From a checkpoint of a small transformer trained on Wikipedia.
Architecture: LayerNorm before each block, biases, untied embeddings, attention and MLP in parallel.
Each number is 128 + 24 x the weight over its row's rms, rounded and kept within 0 to 255. Layers, rows and columns count from 0. The size above them is the row's rms in percent of the matrix's.

# layer 6 attention output, 64x64, rms 0.0662, rows 0-63, columns 0-31
size [ 82  84 109  87  86  74 101 118  97 111  85  95 116 103  83 122 125  98 115 101 117 114  90 100  67  96 106 101  84  93  74 101 108  84  88  92  93 105 111 103  98  94  80 108  96 101  97 117  95 101 140  82 139  98  93  96 115 103  86  97  89  88 105  99]
[[136 107 126 188 116  93 121 141 147  73 137 108 131  85 181  99  93 154 127 101 143 172 130 131  90 153 105 111  93 166 111  68]
 [132 130 145 192 149 190 147 144 115  73 173 105 122  78 143  75 138 152 132 159 115 155 124 117 140 134 106  96 159 128 134 118]
 [126 140 105 116  96 122 137 123 143 128 114 155  89 113 119 132 142 180 131 102 110 146 177 130 183  95 106 178 108  67 150 121]
 [137 150 109 104 101 102 181 120 110 129 146 144 152 141 103 103 189 122 100 157 128 141 136 113 175 123  96 109 145  99 144 138]
 [ 89 166 135 143 164 115 101  78 143 146  95 176 138 153 152 151 160  52 117 121 174 119 156 167 110 105 171 115 144 113 107 136]
 [108 137  75 111  98 157 116 143 160 117 152 129 131 134 110 122 127 121  99  87 119 154  76 171  88 128 104 169 112 106 111  76]
 [162 149 102 127 118  98 119 169 112  79 108 163 128 118 177 115 121 118 157 124 145 128 154 108 111 172 138 122 112 167 141 123]
 [ 63 110 120 133 171 183 123 103 154 121 129 167 103 143  96 133 149  88 128 128 104 157 114 149 137  90 108 100 181 105 111 123]
 [ 96 100 101 152 163 157 138 136 142 104 134  86 149 137 177 114 109 135 116 104  98 133 112 100 136 126 135  63 112 166 155 118]
 [128 188 143 117 112 151  88 125 143 153  59 170 105 116 137  89  97 134  98 102 125  94 146 134 185 136 107 126 112 126 143 143]
 [119 151 177 135 141 115 103 127 119 149 123 120 161 148 175 106 110 123 133 135 216  98 109 141  80 159 102 132  84 139 123 161]
 [172 134 143 125 111 127 138 131 103 143 142 133 172 137 142 106 121 107 130 162  89 110  84 113 132 146  82 120 117 148 138 145]
 [174 119 131 127 116 116 153 161 100 108 152 127 129 147 122  90 120 156 153 142 162 129  99 101  88 139  83 153 125 127 174 134]
 [163 127 111 106 130 136 131 159 103 136 109 130  92 125  65 169  91 150 119 142 119 123 148 138 168 112 166 130 161 118 115 186]
 [113 139 166 107 123  94 170 118  99 179 171 121  88 151 157 165 124 131 160 113 142  90  90 111 133 162 113 148  98 138 115 154]
 [139 121  88 143 151 168 124 170 106  86 124 106  64 101 152 146 114 104 127 105 137 114 128 128 130 145 151 139  95 147 153  89]
 [175 129 105 130  71 125  99 120 153 121 116 144 117 145 141 121 119 128 109 103 118 180 125 118 142 179 112 121 127 159 116 111]
 [141  88 116  94 119 148 142 132 108 184 126  99 105 146  96 104 146 168 106 170 125 119  84 131 164 107 122 174 117 114 134 122]
 [104 125 141 152 189 132 182 130  93 157 170  98 155 143 119 162 142 121 138 148  95 117 130 123 170  79 121 117 122  73 116 164]
 [114 144 153 114 178 105 154 124 104 136 134 163 159 162 114 146 150  56 154 148  95 126 176 101 154  98 160 109 173 113 110 163]
 [110 142 174 138 137 169 110 121 121 122 138  95 116 136 131 157 114  99 138 125 133 130 104 146  88 124 120 135 112 122 159 136]
 [155 139 158 158 101 118 105 120 139  98 136 155 176 131 126 100 135 169 120 104 153 156 141 113  58 142 137  84 142 159 114  73]
 [137  75  96 112  96 111 131 124 165 118  98 101 163 185 123 186 116 105 118 112 147 175 147 132 115 105 135 150 117 109 104 123]
 [115 141 101 108 102 119 111 117 132  95 122 163  97 160 139 171 139  97 161  71 111 118 109 148 110 150 120 144 122 115 146  89]
 [ 96 109 129 142 159 155 123 154 121  85 133 116 164  98 114 152 143 117 100 131 139 146  92 148 134  79  92 151  96  94 121 128]
 [114 116  84 149 145 125 165 159  93  96 164 114 116 134 167 144 129 135 163 131 134 111 118 116 166 162 113 137 107 125 150 141]
 [ 99 157 145 126 156 121 110  83 151 203  95 128 125 134 113 106 149 146 148 141 144  82 149 136 165 162 109  98 127 123 133 177]
 [116 132 135 186 175 119 149 124  82 131 175 147 226 119 156 111 123 128 151 147 139 118 127  92 143 127 100  66 139 152 139 153]
 [159  91 106 123 104 160 112 157 116  97 117  77 111 120 123  97  82 159  90 183 113  83 104 142 128 136 138 165 126 146 177 135]
 [138 132 116  90 116  68 135 164  77 150 155 137 143 157 110  86 131 128 128 136 163  95 104 111  69 153 158 130 105 146 134  80]
 [ 94 106 143 133 150 176  87  99 163 101 121 119 104 125 123 108 123 138  99 119 106 110 151 144 133  83 172 181 154  74 123 170]
 [135 100  82  82 119 119 161 137 144 139 102 114  54 166  90 139 169 120  80 136 134 155 117 135 118 135 144 135 186  90 124 142]
 [135 129 143  74 104 161  92 131 148 131  64 143 108 101 108 144  95 156 119 149 100 102 145 147 107  84 159 147 159 149 139 145]
 [152 127 120 117 119 136 107 158 150  91 107 113 148 121 108 114  87 109 164 145 102 148 173 106 153 153 102  76 176 114 146 133]
 [163 163 146 122 146  71 146  89 145 145 172 173 110 137 105 118 204 128 138 107 130 153 135  97 135 152 164 140 144 129  90 129]
 [104  77 129 155 101 105 113  75 143 159 114 122 133  92 167 117 165 105 129 157 128 122 140 178  99 108 139 179 151 147 122 151]
 [113 125 120 186 152 130 108  76 136 161 116 156 110 143 150 190 153  93  93  82 128 141 131 128 166 133 121  93 155 115 124 168]
 [142 149 133 125 101 139 121 135 190 141  48 155 136 135 130 117  93 145  85 108 147 127 168 130 131 137 126  93 137 129 123 120]
 [145 124  95 152 121 100  87 112 152 140 101 148 159 111 139 144 119 120 110  83 134 157 131 173 105 106 143 132 112 158  92  86]
 [ 95 140  85 159 151 151  89 121 162 108 109 153 100 130 143 180 117  89 139  73 111 156 146 165 151 142 138  94 146 115  62 113]
 [124 151 133 106 101  90 148 125 141 109 139 108 106 137 120 145 133  86 173 113 147 146 186 126 136 161 125 158 109 113 120 140]
 [131 116 135 177 148 114 101 120 125 142 125 151  88  65 139 128 134 184 180 106 135 126 112 121  93 116 160 142 150 157 122 133]
 [116 121 135 148 132 115 145 130 103 120 192 128  77 129 108  89 164 145 139 131 137 123 100 101 132 194 151 135 115 124  93 101]
 [101 131 120 144 174 137 149 108 134 148 183 120 123 113  74 100 140 173 116 144  73 133 112 126 156 102 108 118 169 107  86 169]
 [111 128 128 101 102  80 134 109 129 164 127 105 182 184 143 131 132 141 160 147 134 101 118 127  87 172  81  99 110 143 171 132]
 [132 131 147 150 133  78 135 126 107 141 159 110 161 108 163 135 135 125 122 115 195 117 131 130  94 113 166 161  75 137 117 134]
 [137 139 138 119  74 122 136 142 134 103 154 118 159 139 105 117 135  94 116 107 132 159 146 111  86 181 127 114 117 155 101  66]
 [129 128  85  77  83 122 162 171  90 145 121 113 140 106 136 130  98 106  95 168  96 107 125 140 156 145  60 109  90 162 143 104]
 [130 122 170 121 129 178 133 121 139 185 145  81  85 109 114 139 112 149  81 138 112 145  90 146 154  85 131 177  95  91 109 132]
 [133 117 140 135 188 125 121 111 139 144 137  94  75 101 141 108 165 145 188 131 162 116 135 127 127 118 169 147 116 119 142 133]
 [ 90 135 178 143 139 145 154 121  91 135 153 137 147 113 137  93 142 127 120 182 137 119 103 127 112  97  68 139 123 135 140 167]
 [112 145 114 142 143 138  83  83 169  94  84 121 147 147 109 156 155 123 105 114 152 100 134 183 115 134 175 111 162 121 152 144]
 [136  68 107 132 112 112 164 141 118 104 149 157 124 124 121 113 138 139 109 134 121 197 118  66 138 112 152 104 169 128  82 127]
 [139 132 130  88 102 126 119 113 139 149 135 129  94 117 156  91 115 121 144 113  72 128 129 111 106 102 106 171 113 125 187 112]
 [127 136  74 102 147 121 114 113 154 147 105 160 143 163 104 147 149 138 123 124 182 173 113 167 123 120 121 129 125 141  91  97]
 [111 106 156 129 143 171 136 141 129 174  96  86 133 159 116 163  99 155 146 139 131  65 122 112 139 117 149 125 127 109 179 141]
 [102 103 123 130  99 123 122 123 133 129 126  84 182 120 133 192  99  99 133 119  74 125 127 130 131 121 136  91 101 140 117  74]
 [158  94 162 101 144 165 132 194 103 103 137  89 137 137  90 121  76 144 119 151 110 125  93  82 100 100 175 110 129 133 136 110]
 [124 131 136  77 106 139 102 120 176 123  64 144  98 138  91 154 106 120 151 107 148  87 166 150 152 158 159 133 144 127 128 140]
 [161 132 147 116 120  67 127 151 121  81 129 112 147  84 169 138 102 150 197 106  91 124 123 100  95 134 127 145  70 177 142 105]
 [170 149 120  91  98 102 103 138 144 142  64 176 133 137 155  87 121 130  88 141 148 130 175 130 137 140 146 117 143 133 131 112]
 [ 86  89 136 142 154 127 189 108 111 140 151 127 156 108 134 142 134 130 127 159 132 117  81 144 134  84  88 139 112 128  89 143]
 [162 188 190 143 116 170  90 118 117 126 129 159 180  92  75 100 134 147 108 160 142 143 155 141 113 122 144 127 171 146 109 127]
 [141 161 135 161 147  97 137 111 123  94 148 126  93 122 150 108 165 120 147 109 145 101 167 113 152 154 152 117 159  92 175 157]]